From a checkpoint of a small transformer trained on Wikipedia.
Size: 8 layers, width 160, 2 heads of 64, MLP 320 GELU, vocabulary 8192, 2.87M parameters.
Architecture: LayerNorm before each block, learned positions, no biases in attention or MLP, tied embeddings.
Training: a variant of Adam for these matrices, 139M tokens, 8503 steps.
Each number is 128 + 24 x the weight over the matrix's rms, rounded and kept within 0 to 255. Layers, rows and columns count from 0.

# layer 4 attention output (transposed), 128x160, rms 0.0564, rows 42-51, columns 0-159
[[124 133 120  99 135 177 120 104 123 145 138 127 106 144 121 149 124  96 141 161  66 112 146 137 140 109  92 135 161 101 154 200 121  98 152 169 117 128  97 126 216 141 144 142 179 117 144 132 136 141 161 106 128 159 120 144 113  92 159 138 152  58  83  90 126 126 118 166 148 158 111 160 150  84 117 152 158  90 100  91  84  95 146  53 127 126 131 160 108 133 187 101 112 169 170 142 125 143 173  91 147 104 111 147 120 115 175 103 130 138 116 117  72 129  85 124 133  62 120  95 112 121 126  94 111 154  95 141 180 125 128 110 143 174 124 117 139 131 121 163 193  99  96 105 159 163 113 108 105 137 119 143 139 123 192  95 127 148 135 115]
 [124 141 131 110 131 144 159 127 146 146 132 147 149 100 110 136 137 142 124 125 131 153 136 113 112 167 142 129 122 107 114  96 148 161  93 139 137 128 116 184  94 166 117 117 114 172 145 120 124 145 149 134 130 113 127 105 121 172 144  99 112  93 124 149 166 172 137 128 144 182 117 102 125 143 119  80 120 116 133 130 117 115 127  80  98 134 134 117 122 115 115  93 106 107 118  99 120 110 153 108 135 136 147 125 141 131 103 123 116  95 116 135 105 162 142 142 150 128  99 151 107 142 151  19 134 143 159 116  75 131 153 163 118 142 133 122 154 142 120 136  97 159 135 131 112 112 159 121 101 128 151 138 152 128 113 140  92 135 133 142]
 [136 129  88 183 132 126 126 123 119 110 117 110 113 132 114 143 137 155 139 129 111 112 105 147 174  58 128 102 162 115 164 130 119 119 123  99 135 129 126 156 121 122 137 132 127 196 111  71 159 149 152 124 158 152 125 116  88 179  95 169 124  92 135 124 190 114 148 131 163 158 135 119 142 146 142 112 168 170 132 135 145 123 129  95 114 117 105 141 119 110 109  94  94 151 125 153 134  80 146 101  85 103  94 174 155 114 145  80  85 146 124 118 127 155 104 120 127 160  79  96 173  91 155  59 107  97 161 129 153 121 135 144 127 125 111 111 138 151 141 116  72 141 125 114 102 142 128 155 180 153 116 117 167 124 162 150 122 118  94 137]
 [108  84 125  39 123 183 141 107 158 122 123 100  80 155  73 168 161 177 111 109 107 119 111 133 148 156  94 149  74  88 132 124 183  91 186 137 100 155 145 136 186  82 123 103 146 153 138 135 125  72 172 108 102 142 135  97 123 116 148  81 115 100 155 130 113 142 121 143  77 140 118 162 138  79 112 147 166 150 197 117 132 137  82 151  99 120 128 121 107 143 143 122 175 148 162 152  87 101 150 138 137 146 144  87 122 104 104 106 173 205 105 146 178 156 105  53 105 150 115 121  98 104 147 136  96 136 138 127 192  84 155 148 119 147  81 139 102 154 105 115 104  96 157 168 159 184 119 144 172 108 131  89 141 117 173  85 142  88 178 112]
 [111 122 107 133 123 139 151 174 171 156 126 144 167 137  94 144 124 142  98 109 166 187 108  93 108 219 130 136 100 143  77 145 148 144 118 157 146 103 141 121 108 134 121 128 158  84  99 133  95 168 167 146 146  99 178 112 144 200 110 119 112 142 120 111 139 140 114 108 115 193 134 117 135 181 102 129 146 115 136 136  91 147  94 139 121 144 121 123 111  87  58 157  96 115  91 104 123  87  99 168 126 150 140  72 115 141  76 186 135 147 111 154 151 151 116 182 127 192 129 177  63 136 108 158 114 124 102 125  94 116 155 151 102  98 112 124 130 159 104  78  70 201 124 116 136 105 144 101 130 106 125 116 165 125  99 117 125  91  68 124]
 [121 144  98  98  91 135 122 115 135  90 108 149  94 118 108 130 125  91 100  94 138 149 139  93 114 123 160 133  89 128  97 100 126  97 146 140 170 100 151 168 107 108 141 138 114 137 138  94 105 112 105 168 128 118 155 145 163 136 151 151 120 149 136 122 166 142 173 137 156 118 137 155 123 134 147 133 121 148 148 135 114 127 163 103 150 154 115 105 127 107 142 144 120  98 106 145 155 129 139 131 145 114 140  96 145 165 107 156 112 152 125 121 118 119 132  86 145 129 141 124  80 142 138 124 105 160 113 154 104 120 152 108  97 187 119 122 151 100 180 132  35 119 115  97  86 112 123 134 129 125 149 132 143 114 112 180 114 147 114 181]
 [148  88 135 157 140 159 141  97 125 128 130 103 113 147 132  93 100 135 142 135  86 118 123 103 145  93  92 124 133  94 165 122 117 124 136 140 140 138 131  76 136  93 149 135 118 141 106 114 122 119 136  87 132 121 122 133 133  87 128 121 106 109 140 133 115 137 134  91 120 134 138 129 119 114 107  85 117 156 131 136 149 137 128 125 119 127 126 152 134 138 109 132 138 140 140 124 135 168 148 156  95 112 127 146 109 133 198 135  80 160 111 139 157 122 142  98 126 135 100 110 198 125 145 219 104 126 116 110 170 133 114 131 126 163 127  92 105 129  90 116 143 118 144 146 104 143 116 173 142 137 135  95 142 146 141 108 156 104 144 170]
 [118 110 122 113 173 150 143 114 162  67 143  85  75 133 109 145 146 134 135 119  60 134 147 141 164 147 129 130 103 117 119  65 128 119 115 145 142 102  94 121 113  67 106 139 110 199 146 108 115  93 126 125 131 146 121 133 116  97 161  90  83  97 161 135 127 169 148 132 177 184 127 111 147 110 164 132 118 112 192 139 160 122 117 119 120 156 165 129 132 118 123 140  94 105 157 142 121 144 132 135 159 104 145  91  96 137 128 146 131 130 110 110 146 149 131 123 144  75 111 118 127 147 121 146 122 132 113 111 152 107 142  91 137 137 115  48  87 119 157 135 175 120  83 136 135 108 122 140 120 153 127 143 164 124 189 112 137 143 166 208]
 [147 113  89  80  97 125 121 105 169 186 135 173 109 120 116 151 129 114  82  96 149 116 136 137  99 187 170 126 103 121 115 176 129 160  94 172 139 120 137  82 175 150 135  90 143 156  68 105 100 127 159 156 131  93 125  82 127 109  94  96 163 142 136 114 159 143 145  98 183 148  98 126 135 147 113  46  84  96 103 166 111 137 127 143 114 153 104 157 134 115 141 126 169 162 111 142  86 137 148 143 136 125 144  82 113 127  95 112 142 125 147  88 120 107 106 119 158 141 135 218 128 121 134 167 161  95 160 135 119 131 141  97 116 141 142 154 172 188 150 140  88 126 156 109 126 148 105 109 153 111 129 123 134 125 110 138 113  86  97  88]
 [114 165 114 135  92  72 120  89 102 138 135 164 106 140 160 116 115 108 158 131 177 130 140  85 125 167 226 133 123  45 121  98 117 145 116 156 165 154 138  83 140 111 122  92 101 113 144  95 112 100 102 158 116  92  93 154 112 115 129 142 132 128 128 137 156 168 169 172 165 151  85  94 101 148 147 138 145 176 122 144 120 151 113  74 132 123 121 142 153 156 103  90 112 126 128  97 106 136 147 126 149 132 161 105 142 132 119 153 160 111  96  97 143 152 190 152 163 105 147 181  93 121 145 166 133 130 122 117  82  80 127 147 152 141 141 109  72 118 134 134 144 161 111 137  99 102 162  97 118 131 112 116 187 136  86 144 145 138 114 119]]
# layer 4 attention value, 128x160, rms 0.0867, rows 43-52, columns 0-159
[[138 120 119 114 107 124 108 135 142  81 155 112 143 142 171 137 113 152 135 117 113  86 112 141 124 130  95 127 157 101 156 132  82 111 184 104 131 170 145 129 128 164 133 105 136 109 116 152 167 167  98 131 109 121 128  90 112 143 128 133 138 113 129 110 146  72 153 132 130  77 114 120 171 148 130 113 100 154 123 102 153 133 119 174 139 103 136 113 141 109 104 128 141 157 134  78 179 128 133 119 122 106 123 114  91 161 143 106 155 133 107 130  90 113 165 109 106 171 126 127 123 111 117 143 103 152 116 137 127  85 145 138 162 136 162 145 105 167 120 135 134 180 149 152 118 103  96 157 173 127 188 120 111 132 141  89 142 151 102 185]
 [127 138 103  94 110 115 114  79  72  94 137 140 124 151 128 136 133  67 106 147 103  94 181 147 119 146 115 104 183  75 107 115 158 179 116 118  88 158 140 130 132 119 102 126 138 103 130 146 206 127 155 153 149 178  96 122 154 127 163 140 133 113 125 114 107 112 105 123 145 133 106 132 170 129 151 122 142  82 123 155 140 127  98 115 123 138 145  81 114 117 160 114 122 133 128 120 163 163 100 120 104 146 141 158 142  68 120 137 140 148  99 106 159  94 172  51 146 128  80 126  85 115 125 137 125 133 100 176 112  94 167  82 133 109 127 117 157 109 147 151 138 138 147 154 145 121 131 113 100 122 145 151 132 134 102 156 125 111 128 141]
 [145 126  95 163 153 114 141 157  69 202 119 167  96 157 181 125 114 135 130 152 129 143  95 151 124 141 165 104 135 151 143 134 130 105 106 142  92  97 135 132 127 121 119  76 101 115 129  67 102 115 122 135 131 190 138 161 153  95 109 124  90 176  86 125 108 114  89 142 143  75 123 133 120 147 132 148 112  91  54 187 141 127 149  90 131 117  46 148 134 124 141 128  57  66 184 145 172 108 144 103 131 140 128 178 193 203 132 102 129 132 122 159  46 127 151 138 153 100 132 138  96 139 153 128 124 116 105  83 103  82 100 137  54 150 117  65 134 129 153 111 142 162 174 118 101 120 124 109 133 108 158 156 167 148 126 171 117 114 151 139]
 [159  99 114 114 169 145 126 158 163  98 119 153 102 181 129 115 124 181 155 117 136 110  40 161 149  88  90 115 127 107 194 147  34  48  82 127 190 174 141 115 156 115 103  89 117 129 110 120 147 124  61  98  82 122 105 108  86 102 149 125 174 156  87 125 127 177 162 164 106 110 112 123 140 128 134 113  96 141 134 154 166 126 107 140  85 141 117 169  93 132 136 133 167 115  98 157 152 123 113 139 146 160 125 118  80 127 149 123 143  81 139 125 104 123 131 125  78 149  99 171 150 176 112 124 172 147  84 115 105 147 165 135 108 155 115 147 122 134 143 126 127 171 121 156 149 154  77 136 146 152 149 115 137 160 149 132 104 131  78 143]
 [207 129 125 135 143 116  93 175 153 124 130  97 122 151 180  98 129 136 106 115 130 100 130 125 155 177 165 135 121  99 146 130  97 144  98 170 130 102 124 130  98 151 146 137  73  96 116 156  95 139 133  94 149 111 137 127 143 104 128 124  98 136 125 149 103 120 143 155  91 114 124 120 175  98 119 146 137 173 115 132 137 128 156 121 143 139 201 137 103 132  93 122 121 139 103 179 139 140 110 116 122 100 125 131 123 123 124  92 138  81  59 136 143 127 155 163 152 109 104 101 159 119 121 128 113 124 129 161 178 117 155 106 144 135 126 129 110 134 130 108 120 137 129 134 145 161 160 105 126 109 129  91 153 132 131  84 149 113 133 156]
 [138 130 152 115 119 105  73  75  79 126 106 144  98 134 128 141 145  93 122 120 130 163 147 114 100 108 168 134 156 109 119 100 146 189  75 115 149  93 129 144 116 151 113 109 125 124 126 129 166 130 153 167 142 164 122 137 152 137 102 121  96 139 142 137 120 128 123 112 130 149 134 151 135 108  78 139 163  73 135 134 168 129 152 128 129 119  84 116  99 118 139 104 104 102 143 119 132 124 168 144  99 113 146 152 152 145  95 163 172 154 116 139 113 100 139 108 134  80 133 139  91  93 105 123 102 106  95 158 138 128 135 152 134  75 148 157 135 135 124 103 131 180 129 151 152  96 133 146 134 105 163 166 188 157 114 146 133 102 110 109]
 [196 144  71 137 123 124  51  78 131 158 146  84 135 113 163 142 149 126  93 118 142 147 129 141 140 127 179 105 168 117 150 115  97 109 102 145 110 122 135 130 142 155 111 101 104  99 107 134 123 123 142 122 203 125 100 146 128 134 131 127 109 101 146  94  97 124 105 111 147 102 121 129 174 100  94 145 125 165 118 105 135 144 134 109 145 110 166 111  59 114 131 176  59 173 141 106 161 132 125 140 110 131 142 131 143 157 104 114 196 138 112 139 141 165 122 120 125  66 144  82  92 118 155 123 120 170 154 178 151 110  72 115 100 113 159 121 151 122 121 133 142 157 116  96  97  90  99 124 155 147 133 128 115 128 159 122 151 130 101 142]
 [106 126 194 130 144 140 132 157 146  91 105 168 152 130 160  91  83 179 117 130 120  83  84 133 165 105  73 138 118 126 149 138  99  84 137 125 132 132 195 126 157 116 161 105 122 139 155 151 184 125 131 156  86 185 152 121 161 190 122 129 111 147 118 119 136 102 153 148  81 109 132  95 173 105 126 144 133 127 126 138 208 123 127  95 102 122 112 141 156 119 121 141 151 135 106 155 168 144 110  85 124 152 131 131 118 159 113 126 127 111 123 115  90 157 134 116 130 191 142 169 120 133 104 127 115  99 142  84  78 125  70  84 145 170  67 118 113 103 144 179 134 112  91 102 157 106 173 135 133  96 128 107 157 139 134  89 121 138 104 156]
 [148  97 126 100 142 109 105 164 176 123 137  91 122 127 114 163  94 109 116 146 133 136 173 145  96 153 113 147 141 143 167 170 103  67 149 165 102 101 153 119 102 127 142 146 156 126 100 187 101 152 123 152 102  88 161 116 117 143 112 126  93  85 175 127 168 130 178 147  83 100 105 134 214 111 146 134  75 130 108 124 129 138 130 133 100 105 170 144 157  82 140 134 169 199 141 110 140 105 135 164  96  77 112 125 112 127 173  79 114 100 114 149  92  87 139 106 134 142 134 138 135 112 134 122  86 132 188  95 137 112 169 101 155 152 160 156 110 144 138  90 123 150 117 113 161  81 144  80 118 152 149 146 100 148  95 107 142 111 144 133]
 [ 75 108 183 114  89 145 106 147 115 126 112 139 154 145 153 163  73 190 120 154 145 133  93  93  86 104 138 115 130 125 118 120 125 167 160  95 135 133 136 143 132 143 170  97 113 131 127  91 127 135 101 138  84 119 143 130 130 119 107 134 104 136 122 116 190  91 146 137 103  97 132 105 136  85 122 157  55 130  94 124 148 121 101 160 124 118 130 158 108 158 126 171 135  95 166  90 176 144 108 147 146 136 130 119  87 126 188 129 157 132 102  90 131 128 121 152 102 165 128 157 127 136 128 123 114 144 116 136 134 140 124 135 152 168 150 110  77 138  93  84 117 177 138 138 137 106  75 182 152  87 128 149 136 140 142  61 130 161 121 143]]